config.toml
head_dim = 128
hidden_act = "swiglu"
norm_eps = 1e-05
qk_norm = false
attn_scale = 0.0884
lr_head = 0.00632
warmup_steps = 200
schedule = "wsd"
batch_tokens = 131072
Each number is 50 + 12 x the weight over the matrix's rms, rounded and kept within 0 to 99. Layers, rows and columns count from 0.

# layer 4 attention output (transposed), 512x512, rms 0.0376, rows 143-170, columns 0-127
44 45 55 57 57 41 74 53 63 58 50 62 51 52 42 36 64 54 36 55 43 57 39 55 41 51 38 44 70 46 41 31 51 56 41 34 64 45 52 59 45 58 59 56 52 56 33 57 44 58 74 41 62 25 55 67 41 47 19 69 41 48 56 47 34 68 45 57 66 57 61 52 61 39 57 51 30 38 50 58 54 64 53 66 63 36 56 29 72 52 44 56 46 42 51 41 38 33 39 45 44 37 60 33 52 55 65 28 62 63 42 38 41 48 52 54 60 44 40 51 47 64 49 58 42 41 56 61
46 50 33 57 48 76 41 70 35 25 52 54 73 65 34 55 23 62 51 44 59 46 55 53 45 51 61 47 51 28 41 71 37 35 48 52 59 32 48 45 48 57 38 40 34 58 55 57 48 24 42 66 62 70 32 38 45 49 45 50 23 57 52 44 42 48 58 52 33 48 53 47 58 63 60 54 57 46 42 69 46 61 68 65 50 59 63 62 65 49 55 36 35 45 52 52 45 53 51 61 66 46 49 59 48 49 52 88 66 44 49 63 68 55 63 34 79 32 45 35 56 60 36 45 43 36 51 48
54 34 29 43 37 34 56 37 57 51 42 56 39 56 54 61 50 51 56 50 46 59 56 51 58 62 33 34 44 46 52 44 46 55 46 45 55 55 38 62 45 34 40 36 52 44 45 26 66 34 41 69 49 62 45 24 52 32 48 49 55 54 41 31 29 54 69 35 42 55 47 61 55 51 53 42 47 41 33 50 51 59 49 29 61 42 52 51 57 51 48 44 53 46 36 47 56 63 54 41 45 39 45 53 38 57 49 41 53 39 57 56 41 18 52 56 39 45 35 66 62 43 39 70 45 60 54 37
42 74 48 41 51 49 98 71 47 60 27 51 45 57 44 33 71 50 44 46 57 11 38 42 53 61 47 37 28 49 53 35 57 40 64 45 67 55 31 51 72 40 51 59 52 60 31 46 34 43 61 66 69 54 27 65 68 45 39 69 40 55 48 59 53 35 54 58 41 44 47 45 43 40 46 34 56 43 53 52 56 31 41 61 36 68 52 46 36 64 70 53 51 52 32 61 35 52 64 56 50 20 58 18 51 42 81 46 53 70 51 57 51 45 49 43 63 40 42 64 55 52 47 32 46 53 29 59
65 49 36 69 49 53 65 43 62 62 46 47 37 53 58 52 42 60 61 43 57 55 53 42 46 55 37 34 53 45 57 36 59 42 36 35 63 38 61 50 49 44 52 43 47 62 50 47 47 39 46 35 49 68 38 31 39 41 61 62 53 77 57 60 37 55 66 40 61 50 42 50 55 44 51 39 60 26 38 59 55 28 46 56 49 49 42 65 61 52 58 63 43 46 39 81 45 69 60 54 37 59 30 39 49 43 40 49 55 42 40 54 64 62 37 66 53 40 22 61 56 42 54 45 65 53 39 44
60 47 60 55 50 51 48 52 51 82 48 45 42 57 55 65 35 31 41 51 49 24 60 48 60 53 32 42 58 35 31 57 63 53 35 43 60 37 45 52 35 44 50 60 48 44 39 52 61 60 32 52 55 55 24 44 43 58 39 55 44 56 38 58 30 59 72 31 61 54 59 59 40 38 53 43 47 63 68 49 49 37 57 45 75 60 38 45 60 44 66 42 50 50 28 34 48 71 49 53 73 27 63 54 68 66 72 46 47 40 81 56 57 61 52 56 45 46 40 48 55 35 34 61 40 59 65 57
64 39 73 66 33 45 50 61 55 62 62 40 54 41 53 27 66 37 45 55 48 49 61 49 52 49 60 34 53 42 62 31 69 43 58 34 35 50 59 60 62 40 43 46 55 49 55 70 62 57 52 46 38 59 27 56 45 39 59 51 57 55 56 30 43 58 65 43 29 40 38 49 43 31 44 50 41 68 45 45 41 45 39 47 45 48 41 45 76 54 43 47 46 54 70 39 45 57 49 41 43 42 45 62 22 16 57 61 40 33 61 59 41 46 67 64 20 54 78 46 62 66 56 41 64 51 43 57
49 55 39 36 35 32 67 60 46 46 40 52 52 45 47 27 31 39 50 42 54 44 48 36 63 55 48 28 49 22 53 51 78 40 35 53 64 42 40 55 51 28 53 56 36 42 56 51 24 42 56 43 40 53 58 46 49 52 55 53 50 36 32 58 43 45 44 70 44 45 35 64 35 49 59 53 39 44 41 55 49 52 44 45 50 72 35 55 54 55 59 52 43 43 61 66 74 34 43 30 45 51 55 38 46 38 48 64 24 44 59 52 59 53 52 59 40 47 52 54 37 49 49 36 53 27 60 30
47 55 68 49 62 56 23 44 56 54 57 47 59 57 46 57 44 38 58 60 47 49 46 42 48 55 67 67 54 47 55 67 68 50 55 44 40 40 50 56 42 39 45 66 42 53 39 57 41 59 42 58 26 34 57 48 44 43 50 45 45 61 70 50 50 77 59 47 73 57 70 60 35 59 44 47 63 39 50 51 46 68 53 48 59 29 35 50 66 46 49 69 60 55 36 57 73 48 54 81 55 54 54 53 48 67 62 48 49 54 61 43 48 47 62 60 46 65 71 51 39 33 57 52 48 53 68 60
47 54 54 27 34 39 56 48 41 40 35 48 42 56 32 53 58 48 53 48 52 33 34 53 73 53 35 47 36 61 42 36 50 70 48 43 44 47 39 44 64 47 42 77 64 45 41 49 41 52 51 45 62 40 60 41 46 57 58 66 39 42 40 61 45 38 58 42 46 36 58 50 47 45 64 66 48 50 51 68 53 36 32 60 44 39 53 36 48 60 39 52 41 50 54 38 37 34 46 73 56 27 39 40 59 46 42 66 53 62 48 52 48 46 63 64 37 61 54 69 28 64 60 67 47 40 48 14
58 26 56 62 47 49 43 33 54 32 48 61 41 51 52 53 58 42 64 37 49 67 27 56 51 35 66 63 60 54 46 41 56 43 39 73 52 28 50 63 58 44 40 34 34 43 60 57 52 60 55 44 32 45 52 69 26 39 45 58 52 60 20 44 20 58 48 56 44 49 48 63 66 43 67 49 52 45 53 57 35 49 52 43 35 55 51 51 70 44 44 28 66 48 43 62 40 55 46 49 29 24 56 53 49 63 49 60 48 49 67 66 37 49 54 59 23 57 62 48 49 47 52 66 58 61 52 60
58 40 42 49 47 56 48 51 22 58 59 30 39 73 53 52 72 48 52 49 48 54 62 44 46 42 51 72 54 53 60 61 28 52 50 56 19 46 68 46 57 39 26 44 35 59 55 47 23 41 46 58 28 33 44 34 55 51 46 56 55 43 81 28 66 59 52 52 45 51 54 55 43 53 39 50 73 49 46 51 34 63 66 52 38 59 66 56 45 61 38 57 65 54 56 56 49 52 58 60 68 65 40 56 62 51 52 58 67 55 60 48 40 41 41 48 61 55 41 42 45 21 44 33 54 42 34 55
60 66 27 38 34 56 52 30 68 61 49 36 35 33 52 50 46 56 44 44 65 37 57 51 49 44 26 55 51 40 40 42 63 59 58 62 45 54 38 63 43 29 63 39 52 42 47 46 62 50 57 34 54 45 40 50 33 55 56 53 73 33 68 64 41 51 45 49 42 67 40 44 45 52 61 40 55 54 65 35 45 39 27 66 47 48 53 66 39 43 57 47 55 52 47 51 62 61 41 39 63 64 42 45 38 39 45 61 64 34 54 57 26 34 38 40 48 47 47 51 49 47 51 39 53 29 61 52
44 50 57 68 50 40 36 49 65 53 65 44 44 70 63 59 59 51 57 51 53 56 43 89 69 43 52 61 58 52 52 47 47 47 59 51 34 40 56 69 46 52 49 64 56 44 61 37 57 70 60 53 52 45 45 55 48 62 58 56 61 45 60 41 41 58 36 40 40 88 37 39 55 34 51 59 29 75 46 43 31 49 38 48 52 22 46 49 56 58 54 37 64 45 52 45 66 46 42 59 59 38 43 51 56 69 77 37 48 64 59 43 37 43 59 47 34 56 44 52 51 40 42 44 32 63 31 55
44 46 49 38 87 51 75 48 50 56 52 54 59 53 47 36 60 48 69 52 48 58 64 48 40 50 34 54 51 49 47 51 63 36 42 43 44 32 50 44 47 60 41 56 57 56 34 48 58 42 40 42 60 38 44 40 46 23 52 58 35 39 51 73 43 48 64 60 61 50 48 25 59 46 76 36 61 22 61 67 47 38 53 44 65 72 38 43 37 55 34 46 58 41 46 33 67 51 63 57 50 43 60 44 66 50 73 51 48 75 65 36 48 40 58 58 47 39 38 39 51 61 68 57 39 57 48 55
28 58 49 37 46 43 42 60 67 61 61 68 48 58 48 59 49 48 73 64 57 56 46 66 47 40 43 88 38 34 46 53 69 54 62 41 42 54 49 58 32 49 49 43 46 39 42 44 47 65 35 42 47 47 46 44 44 42 48 52 38 52 59 46 59 43 43 62 39 30 53 70 42 34 52 59 46 65 61 69 44 72 54 55 55 46 49 32 54 54 46 39 38 52 56 69 48 54 61 46 58 57 54 58 55 55 36 50 48 43 39 73 65 24 56 51 57 42 62 61 55 58 32 73 40 37 48 63
33 42 42 40 48 52 55 80 41 47 34 49 53 45 53 55 69 36 55 34 65 42 47 47 58 38 48 52 32 49 66 56 57 46 30 43 56 49 53 72 53 65 48 48 54 32 54 42 32 57 45 59 73 48 41 49 38 40 53 49 42 43 36 54 68 50 41 32 55 34 63 53 53 60 51 45 52 26 60 69 69 53 47 38 42 42 34 36 45 55 57 51 65 47 37 35 55 44 53 41 52 52 52 60 46 49 37 57 47 42 21 61 62 40 49 43 49 62 66 53 53 47 52 51 55 73 58 28
68 30 33 61 52 42 56 78 52 60 57 54 43 44 46 65 40 54 47 50 42 42 48 66 69 43 32 51 57 54 56 52 59 46 56 53 43 46 42 51 29 40 59 58 54 46 40 35 29 37 76 54 55 54 32 36 50 59 41 36 31 60 45 35 64 48 52 50 65 54 47 52 50 51 27 45 77 64 51 56 34 54 63 64 42 62 45 54 43 56 55 62 56 71 37 44 48 64 30 55 46 70 38 58 80 32 50 47 66 35 63 71 69 41 40 47 52 47 62 52 58 56 21 60 44 53 52 60
52 46 45 45 46 54 47 59 32 44 42 80 68 52 49 59 73 40 49 51 57 42 44 61 51 57 39 47 42 32 47 39 44 67 60 56 53 62 55 51 47 43 47 37 37 61 55 47 35 47 67 52 69 58 33 26 57 49 69 31 41 55 44 54 45 31 51 67 49 58 60 38 47 46 52 60 61 42 59 61 41 39 43 35 63 50 43 50 43 35 60 57 58 54 55 54 49 48 47 60 42 52 64 50 46 85 47 45 41 39 53 62 62 28 40 37 33 42 64 57 45 64 44 06 67 37 37 46
56 80 41 39 37 54 34 47 73 43 28 52 56 69 42 43 60 47 57 41 59 24 59 47 42 52 65 37 62 62 57 33 48 57 46 47 57 55 49 59 47 44 42 54 50 66 58 36 51 36 41 39 58 53 50 42 60 50 46 65 57 41 41 55 62 54 78 57 47 47 67 72 63 57 42 50 37 54 13 47 66 48 59 50 41 46 43 60 43 42 56 29 49 61 61 56 31 55 57 41 50 59 52 47 65 58 64 57 38 49 58 50 36 56 54 67 63 68 36 61 52 40 33 56 50 57 51 39
55 63 55 37 29 53 54 45 61 69 55 37 42 58 52 47 37 30 59 48 61 55 71 42 51 54 56 39 51 68 50 48 46 58 52 50 48 54 47 60 57 56 28 50 42 71 39 42 18 59 67 42 51 80 54 46 63 41 43 69 36 37 38 49 60 32 43 52 52 50 54 42 48 41 33 45 57 48 37 40 47 40 40 47 17 50 52 52 53 16 31 56 53 55 52 50 38 37 53 58 41 47 45 49 34 61 56 41 51 72 29 31 68 44 65 48 50 56 36 64 61 37 39 61 28 56 36 66
46 32 40 46 48 57 58 61 38 44 47 41 49 55 65 58 43 51 43 51 40 56 55 50 42 44 32 63 43 40 34 41 64 43 44 51 49 49 43 34 47 38 41 70 46 66 65 49 46 38 47 75 49 32 47 69 22 38 45 57 55 58 44 57 47 71 48 46 52 45 50 45 55 37 72 46 61 66 44 47 50 50 34 45 52 46 64 50 46 43 35 43 60 41 59 61 51 35 50 45 37 57 34 41 44 36 45 43 42 46 41 33 48 47 42 43 39 44 37 81 56 44 54 47 56 53 59 42
64 33 33 51 58 48 44 43 61 31 49 65 66 39 76 31 61 47 62 43 38 53 61 53 49 67 58 53 48 43 44 42 48 46 50 35 37 47 42 34 28 39 49 65 67 43 65 49 62 33 43 60 44 74 47 63 61 31 40 58 60 51 47 31 30 35 43 42 49 51 48 50 44 66 31 43 55 59 42 49 52 47 51 53 51 46 36 66 66 52 41 32 43 64 41 56 60 51 50 56 47 54 37 50 29 61 38 42 52 59 46 44 23 49 60 62 44 46 63 48 52 52 54 37 50 31 44 36
44 60 54 61 26 36 50 57 45 52 46 55 48 34 67 63 62 38 56 38 54 52 48 47 67 58 48 62 55 36 46 46 55 38 44 54 57 53 54 54 53 63 47 63 37 64 39 50 61 38 42 50 68 38 34 53 46 58 48 67 23 40 56 53 39 42 42 43 31 23 40 64 57 50 52 68 39 44 55 64 56 44 43 57 60 52 47 23 57 50 45 18 56 47 57 44 39 33 53 42 54 48 59 52 52 35 67 72 51 49 51 48 35 60 36 36 39 68 56 57 80 63 41 65 39 57 63 57
33 59 38 54 56 42 46 50 57 61 75 43 30 46 31 53 49 59 55 39 78 61 50 64 35 27 85 64 33 57 57 12 53 43 43 59 11 65 56 39 30 44 19 18 38 65 56 47 64 47 32 47 43 34 24 59 41 48 40 32 49 84 57 26 43 49 57 45 28 66 33 59 41 33 51 55 58 64 59 59 40 60 57 44 68 42 77 53 34 70 31 57 53 37 42 65 53 62 35 39 55 73 55 43 40 30 50 55 58 37 66 44 35 32 55 42 54 40 42 52 53 32 48 79 56 44 55 34
61 48 49 47 58 73 51 40 66 60 48 54 66 35 67 51 46 49 47 41 55 35 45 41 40 42 34 28 48 55 62 41 69 57 58 75 43 55 55 46 52 68 44 30 56 55 53 67 57 53 46 47 47 44 44 43 28 68 45 47 47 47 44 62 66 43 68 37 64 64 39 49 44 52 52 49 31 59 61 54 56 53 75 42 56 68 25 46 38 50 68 51 55 58 40 61 52 47 66 56 59 34 65 36 28 57 45 39 61 66 46 61 57 60 49 65 35 57 36 58 68 34 79 32 78 39 41 42
44 77 58 44 66 55 65 42 34 47 48 71 40 59 39 63 44 44 50 42 61 48 54 35 69 47 47 31 51 75 43 65 33 56 46 42 23 56 43 51 46 58 47 30 45 34 33 27 38 51 52 42 60 54 59 30 39 61 44 47 33 36 62 61 62 41 41 69 52 61 73 59 59 40 40 75 50 66 36 40 51 45 55 57 61 49 41 32 34 57 59 53 59 44 50 46 30 56 47 60 51 59 49 53 42 52 53 59 51 34 63 58 62 51 55 45 47 45 39 39 54 50 51 55 64 63 55 45
54 51 49 56 58 69 47 45 39 48 45 47 52 37 53 50 51 47 48 51 51 50 65 37 57 54 32 52 57 61 48 70 31 31 66 60 47 37 48 60 51 54 60 60 56 50 48 50 55 48 50 37 33 53 56 57 52 41 39 42 46 57 45 42 44 56 50 57 49 58 48 58 41 49 52 38 49 77 49 37 49 62 62 62 60 56 38 67 55 48 47 45 34 52 53 46 45 50 57 63 64 44 59 53 62 41 66 51 49 42 58 73 60 57 65 44 51 42 26 45 62 68 66 62 56 53 55 41
# layer 4 attention value, 512x512, rms 0.0301, rows 144-170, columns 0-127
55 52 55 45 57 67 64 33 42 62 45 38 51 70 42 36 52 51 62 55 65 60 59 65 49 53 62 49 51 55 39 58 56 56 67 48 14 56 44 66 72 63 48 44 46 55 46 75 62 58 50 46 37 65 63 70 54 61 58 41 37 33 58 56 59 52 60 42 45 73 60 63 46 28 57 39 52 66 40 47 43 56 59 42 49 55 46 43 31 56 46 49 57 48 17 24 42 50 48 51 51 55 39 46 52 56 58 20 53 52 43 53 61 68 44 41 40 46 42 50 53 41 52 57 48 69 32 54
43 25 54 42 52 47 52 51 49 46 36 49 71 41 55 31 75 62 48 44 49 57 59 57 59 56 61 43 48 64 55 66 64 48 56 54 55 44 52 46 52 58 53 68 53 61 65 52 54 40 60 46 47 68 63 49 36 43 43 48 67 65 51 26 35 22 60 68 17 71 38 65 36 38 57 53 30 73 44 63 54 68 54 36 50 50 42 44 45 39 67 43 48 51 29 45 53 49 51 52 54 69 61 32 49 50 46 45 62 60 49 54 32 51 56 60 61 39 59 26 73 50 57 56 70 61 37 42
25 55 46 69 32 51 51 54 54 50 60 56 41 39 49 53 39 31 55 45 50 53 51 46 67 59 60 63 49 55 40 44 50 65 63 66 44 43 53 58 55 44 39 43 46 59 39 43 64 53 63 50 51 44 54 62 46 51 40 70 76 62 63 23 60 64 47 61 62 54 49 49 70 47 56 47 52 37 46 46 54 32 50 30 70 30 36 63 53 43 16 40 47 56 41 55 58 43 63 59 47 48 42 65 70 59 47 49 64 61 56 43 70 68 53 56 47 57 45 73 64 56 51 48 37 49 43 44
42 24 61 46 47 45 52 40 47 57 58 52 67 65 52 32 40 46 47 33 50 38 50 30 47 33 53 43 31 67 52 32 53 62 42 47 71 52 38 40 26 51 71 70 62 54 49 61 41 54 38 46 39 48 72 64 60 59 68 50 47 53 66 37 44 57 48 55 23 57 56 50 45 52 55 36 52 72 45 59 42 45 38 47 49 46 51 43 83 48 42 45 67 50 41 49 50 54 57 60 62 30 30 52 32 67 45 71 62 36 48 76 58 65 56 54 49 50 49 53 40 62 38 24 50 18 67 38
54 62 42 51 62 39 58 42 53 34 40 61 26 43 49 34 35 32 37 37 39 36 65 46 70 65 49 60 51 54 45 38 53 46 59 39 38 77 51 44 55 57 63 41 57 63 42 32 50 39 54 53 59 51 63 43 40 54 56 58 48 57 65 54 51 51 49 15 47 54 36 52 58 38 53 51 59 29 50 63 44 41 50 52 47 50 48 56 35 58 37 44 38 63 34 49 46 52 59 53 64 27 47 42 69 86 49 57 46 40 60 56 46 29 46 49 68 58 52 39 39 35 62 54 48 40 31 56
43 51 43 40 50 67 49 32 40 41 40 50 48 42 66 47 49 49 60 71 64 41 75 32 51 51 57 53 68 47 62 35 46 54 33 37 49 70 42 42 67 63 44 54 34 53 31 39 58 52 60 41 46 52 62 45 50 46 50 66 55 31 59 55 55 55 49 47 41 72 51 84 50 60 51 51 33 67 49 25 58 39 69 71 50 34 58 62 59 34 72 46 39 46 61 48 63 49 69 52 56 47 41 44 42 38 48 56 35 79 54 65 33 47 46 63 78 57 54 40 52 61 64 45 67 44 22 47
35 51 38 51 53 44 55 33 62 70 46 34 65 58 61 42 51 45 51 53 59 54 46 44 31 71 31 56 61 76 41 64 45 46 41 44 52 50 35 63 41 36 47 51 57 36 39 45 51 65 41 33 43 50 44 54 59 47 40 32 61 31 56 46 53 67 36 43 47 57 43 36 53 48 60 49 50 66 50 18 56 76 54 42 66 47 54 36 48 62 49 62 80 37 46 30 56 53 53 49 37 43 46 70 48 48 47 47 41 48 55 44 51 52 52 54 62 46 54 43 43 62 32 46 35 61 36 64
45 55 64 63 46 64 57 55 55 54 43 47 50 62 59 31 53 47 44 43 34 47 53 66 68 35 52 58 42 51 55 67 51 45 27 37 48 49 46 58 39 49 47 51 56 47 57 45 27 35 42 49 71 45 76 50 67 40 46 57 63 35 49 39 48 39 54 57 33 38 39 58 34 31 52 61 48 43 55 52 56 58 80 42 68 53 38 52 75 52 64 47 64 59 52 62 59 47 46 43 59 57 42 41 53 31 31 64 63 50 41 45 37 41 53 38 49 38 17 41 47 34 45 26 39 56 44 49
42 59 51 59 25 49 47 46 52 43 34 44 47 37 52 44 31 19 44 51 56 60 68 56 57 53 42 73 52 57 69 44 53 42 33 49 57 37 38 41 39 56 61 66 50 30 55 36 51 35 46 55 53 60 37 47 43 60 50 55 51 48 67 28 48 68 48 36 50 61 22 55 44 52 59 44 41 51 26 48 47 51 35 53 73 24 81 47 48 67 70 57 51 45 36 63 50 53 45 48 60 48 65 59 65 51 41 61 34 48 48 35 63 50 50 54 43 40 49 45 55 56 44 27 48 39 43 50
45 69 48 39 48 68 44 65 49 39 52 52 53 44 39 48 57 44 55 69 54 50 64 62 39 58 47 30 51 55 44 52 41 64 43 27 58 52 55 60 60 59 40 69 66 55 57 57 57 36 28 49 55 45 38 36 45 33 47 42 52 51 66 21 38 46 22 41 35 41 61 31 35 50 43 38 41 46 53 39 47 32 41 65 45 46 52 58 52 60 64 42 50 57 64 27 43 46 59 61 39 49 49 45 48 35 59 33 72 43 53 47 55 45 48 41 49 63 37 25 41 54 58 55 54 45 39 45
40 31 67 44 69 50 64 51 51 35 51 54 49 43 60 39 62 30 48 68 52 28 43 47 37 38 58 40 37 51 55 56 74 44 55 58 75 78 50 54 68 53 48 20 30 50 62 47 49 58 56 53 42 67 60 42 65 78 39 42 55 68 64 61 43 43 43 59 36 24 36 43 51 46 56 45 40 45 51 69 68 42 40 42 55 70 58 48 51 56 39 64 58 39 57 39 47 75 37 69 59 42 63 53 54 50 38 70 47 47 35 70 50 57 61 37 32 49 79 34 45 62 48 27 59 60 51 49
47 40 44 33 56 48 47 47 56 75 58 66 70 44 59 48 42 67 29 51 35 50 30 56 56 46 32 57 56 57 43 39 53 53 57 44 58 26 67 52 49 43 58 53 63 47 51 49 35 36 65 39 67 50 36 37 42 61 66 17 52 53 45 52 43 50 41 45 32 52 57 57 60 53 52 57 43 59 64 52 38 58 34 61 41 60 40 35 38 45 49 50 37 31 40 67 26 57 53 65 56 57 61 47 66 32 33 51 62 47 41 63 43 41 56 57 62 29 60 33 75 51 39 54 22 66 53 60
52 47 41 51 55 56 57 52 47 46 40 47 34 36 60 46 57 54 41 41 53 50 53 49 49 36 48 44 55 65 54 58 69 60 42 51 47 49 79 34 60 62 52 33 55 71 53 46 51 41 39 50 76 41 45 27 73 67 44 48 54 59 56 59 68 22 50 58 33 37 46 54 68 51 71 40 51 34 59 64 59 41 27 58 23 36 46 56 53 31 74 45 48 37 66 50 52 44 46 56 57 65 50 82 51 34 63 30 46 61 27 52 29 21 59 44 51 69 62 34 38 37 64 36 57 47 49 51
34 55 44 24 47 60 44 63 62 25 48 54 45 36 50 65 21 44 50 64 63 28 42 59 57 53 52 41 40 65 52 53 49 34 44 66 65 64 66 55 55 31 51 38 74 52 51 19 74 41 41 69 58 73 54 47 23 57 57 35 48 46 37 46 51 34 57 52 48 32 60 52 41 38 55 50 64 54 55 56 35 49 77 36 56 35 54 50 30 42 26 40 37 48 64 43 49 53 62 63 57 54 62 35 47 41 59 70 56 55 47 26 51 58 47 33 38 27 74 61 42 63 82 38 42 44 47 32
51 61 50 61 44 54 61 58 58 52 39 37 40 61 46 55 58 60 46 40 40 28 44 52 23 50 50 45 40 50 49 51 51 60 53 51 33 50 54 52 34 51 31 56 41 62 59 39 30 43 50 62 47 68 56 44 52 70 56 41 56 36 46 46 60 44 59 38 46 59 60 38 49 45 53 53 55 77 43 58 39 63 42 67 39 55 77 52 45 35 55 71 55 54 37 53 49 40 40 50 55 55 72 51 60 38 46 58 39 54 40 43 37 54 50 47 60 57 38 74 64 57 42 38 57 75 50 57
49 63 54 50 48 38 69 27 28 52 60 43 37 39 44 32 34 54 46 55 29 40 44 63 62 62 67 44 52 50 55 69 64 40 55 66 58 43 48 55 59 78 56 37 58 36 59 60 61 45 39 57 40 58 46 58 29 55 58 74 35 63 46 49 54 52 30 62 59 40 42 59 44 71 46 59 31 39 49 55 49 42 49 47 57 59 33 41 30 41 28 48 51 49 49 55 63 42 46 54 50 59 64 64 53 45 53 61 49 54 69 52 71 66 58 34 70 50 54 65 69 55 50 47 54 44 54 40
34 49 64 40 32 47 46 47 51 44 42 67 38 27 68 60 38 80 44 24 53 74 55 29 63 37 62 38 39 50 47 52 62 70 60 47 49 40 49 38 51 44 31 45 64 53 62 34 70 39 72 46 52 36 56 48 52 55 62 43 57 59 38 59 59 45 56 35 41 42 38 53 37 44 59 54 51 40 45 62 36 41 41 61 56 58 76 38 46 61 36 37 44 48 52 46 53 59 41 49 47 49 42 64 21 48 45 62 51 55 62 51 55 60 51 46 32 52 41 39 51 38 41 50 65 45 58 65
53 44 61 37 51 61 50 63 75 49 51 39 32 54 48 51 31 32 62 50 41 71 36 77 38 48 52 55 48 30 60 59 55 64 41 50 64 33 38 48 35 50 51 64 43 43 49 43 60 48 60 66 38 46 53 41 46 53 47 59 38 34 48 47 50 42 42 61 42 49 35 62 61 38 48 44 58 39 50 47 58 46 42 53 64 34 53 54 49 42 69 44 46 57 47 49 47 50 66 61 47 52 51 54 50 49 38 63 48 42 57 45 55 40 54 57 39 39 59 54 55 64 45 68 64 42 45 29
40 61 56 63 42 26 46 50 46 59 46 48 48 50 34 40 36 42 33 31 43 53 61 54 50 62 43 47 33 50 38 70 31 57 55 53 57 42 53 52 43 10 45 49 59 25 48 40 49 42 67 54 43 68 65 73 44 45 45 65 56 64 50 69 56 55 55 49 51 62 41 36 50 32 56 64 25 68 49 44 37 43 72 44 29 48 40 36 55 35 53 45 62 47 51 65 49 60 43 45 50 56 37 60 40 71 54 50 53 44 57 61 43 57 47 74 66 45 42 82 61 56 41 36 46 55 53 27
41 56 45 57 28 44 48 59 59 61 48 43 64 51 18 74 56 42 54 38 48 45 39 26 37 69 45 51 36 28 42 60 72 79 58 72 43 47 37 42 72 52 32 46 42 49 50 45 59 49 50 49 46 35 33 61 41 40 57 81 36 65 37 58 61 62 50 29 24 44 38 45 45 59 55 45 45 42 60 51 62 58 34 48 68 70 57 48 66 53 61 63 50 40 20 48 55 33 43 49 41 50 60 73 39 46 68 53 43 41 48 52 69 43 28 47 60 63 58 62 42 52 51 48 50 51 66 59
44 56 46 42 66 65 71 33 46 37 42 76 46 40 63 55 40 61 53 53 44 45 56 31 44 57 50 52 52 41 55 55 71 38 41 68 61 33 42 60 62 44 26 32 39 56 38 45 40 47 44 48 48 58 30 49 57 52 40 56 39 39 35 38 62 43 38 47 41 35 71 49 52 67 42 52 41 32 45 46 48 61 42 42 53 62 54 45 62 43 53 42 52 46 71 50 33 52 57 63 63 59 59 41 45 40 60 54 34 46 65 57 57 59 47 46 58 42 44 56 41 51 40 41 61 46 78 47
60 45 49 28 53 39 52 41 52 69 46 45 56 56 48 45 56 39 79 59 55 44 38 57 45 47 64 25 52 64 61 54 55 65 53 26 59 46 54 59 47 49 66 63 29 57 33 36 55 46 34 43 37 55 46 64 64 45 49 38 34 54 42 41 41 48 35 50 42 68 71 60 51 59 66 45 39 52 41 58 49 67 62 57 47 40 51 39 62 40 41 48 45 53 75 54 58 37 45 56 36 47 42 40 50 31 43 61 48 65 52 78 23 61 43 61 73 55 54 46 64 65 67 55 63 51 39 44
62 39 38 51 46 54 35 40 43 44 37 33 45 41 40 62 44 59 35 55 46 52 67 48 60 47 57 52 38 35 61 44 60 47 50 57 42 61 41 45 36 47 53 58 45 56 48 63 56 50 45 32 58 30 56 60 49 54 64 50 66 43 36 49 56 46 55 58 43 61 49 47 49 69 71 58 57 49 47 48 50 45 58 46 59 66 51 41 47 36 70 58 58 61 44 52 50 40 63 67 48 73 53 48 60 50 61 24 43 31 44 32 53 75 41 44 48 42 73 56 43 49 70 12 47 34 49 49
50 49 76 58 57 51 46 55 20 63 49 45 58 52 58 44 64 70 20 38 68 46 47 48 29 28 65 39 40 58 35 49 61 35 51 60 56 51 69 46 44 62 39 41 13 43 59 51 47 47 72 48 37 60 46 59 73 43 43 34 40 16 46 50 31 53 74 27 52 54 39 51 34 38 43 33 56 55 39 42 19 56 32 59 42 56 49 54 44 24 40 64 45 47 54 60 52 53 43 57 69 57 65 36 48 49 33 38 39 73 47 62 32 68 44 50 52 58 61 45 75 66 51 30 62 34 30 55
62 59 65 61 57 49 31 42 45 76 67 57 49 65 51 31 36 58 41 55 44 49 55 46 63 70 58 62 52 36 20 46 47 28 47 16 57 48 54 51 58 59 43 70 47 44 38 36 58 34 52 51 37 77 51 43 36 38 39 50 47 51 62 38 37 64 60 39 60 28 54 36 51 56 36 69 43 52 64 45 51 35 61 39 82 41 17 68 38 46 27 41 36 52 41 56 47 52 58 64 32 39 53 37 65 69 41 62 64 42 63 59 58 42 56 42 52 63 52 54 66 53 38 54 43 57 55 34
48 44 59 67 44 45 44 44 47 51 49 22 63 62 43 63 54 33 39 41 68 71 41 78 50 36 38 61 49 58 54 52 65 59 21 52 51 37 49 55 38 46 53 40 67 41 79 52 39 30 52 61 37 50 36 52 51 59 51 41 33 55 51 52 52 43 55 44 55 64 42 53 57 40 73 45 54 51 79 36 54 29 30 63 59 44 75 35 55 44 42 56 54 67 14 73 46 64 61 35 58 50 39 55 54 72 50 39 37 37 28 31 55 48 47 56 48 66 35 51 29 46 29 49 54 42 63 49
42 46 45 32 74 67 46 60 59 58 35 66 29 44 51 63 49 50 34 60 65 65 58 69 72 60 54 60 68 59 45 24 52 69 51 41 50 43 42 55 49 53 51 36 56 47 39 52 72 29 48 58 47 55 51 37 61 33 48 52 53 59 40 55 50 37 41 39 61 64 61 42 50 63 56 66 46 57 63 31 57 47 35 53 42 36 44 38 40 60 53 50 35 50 53 70 41 45 44 45 44 55 56 49 48 49 34 36 38 50 65 34 76 32 35 71 49 45 44 55 34 51 57 42 45 42 53 58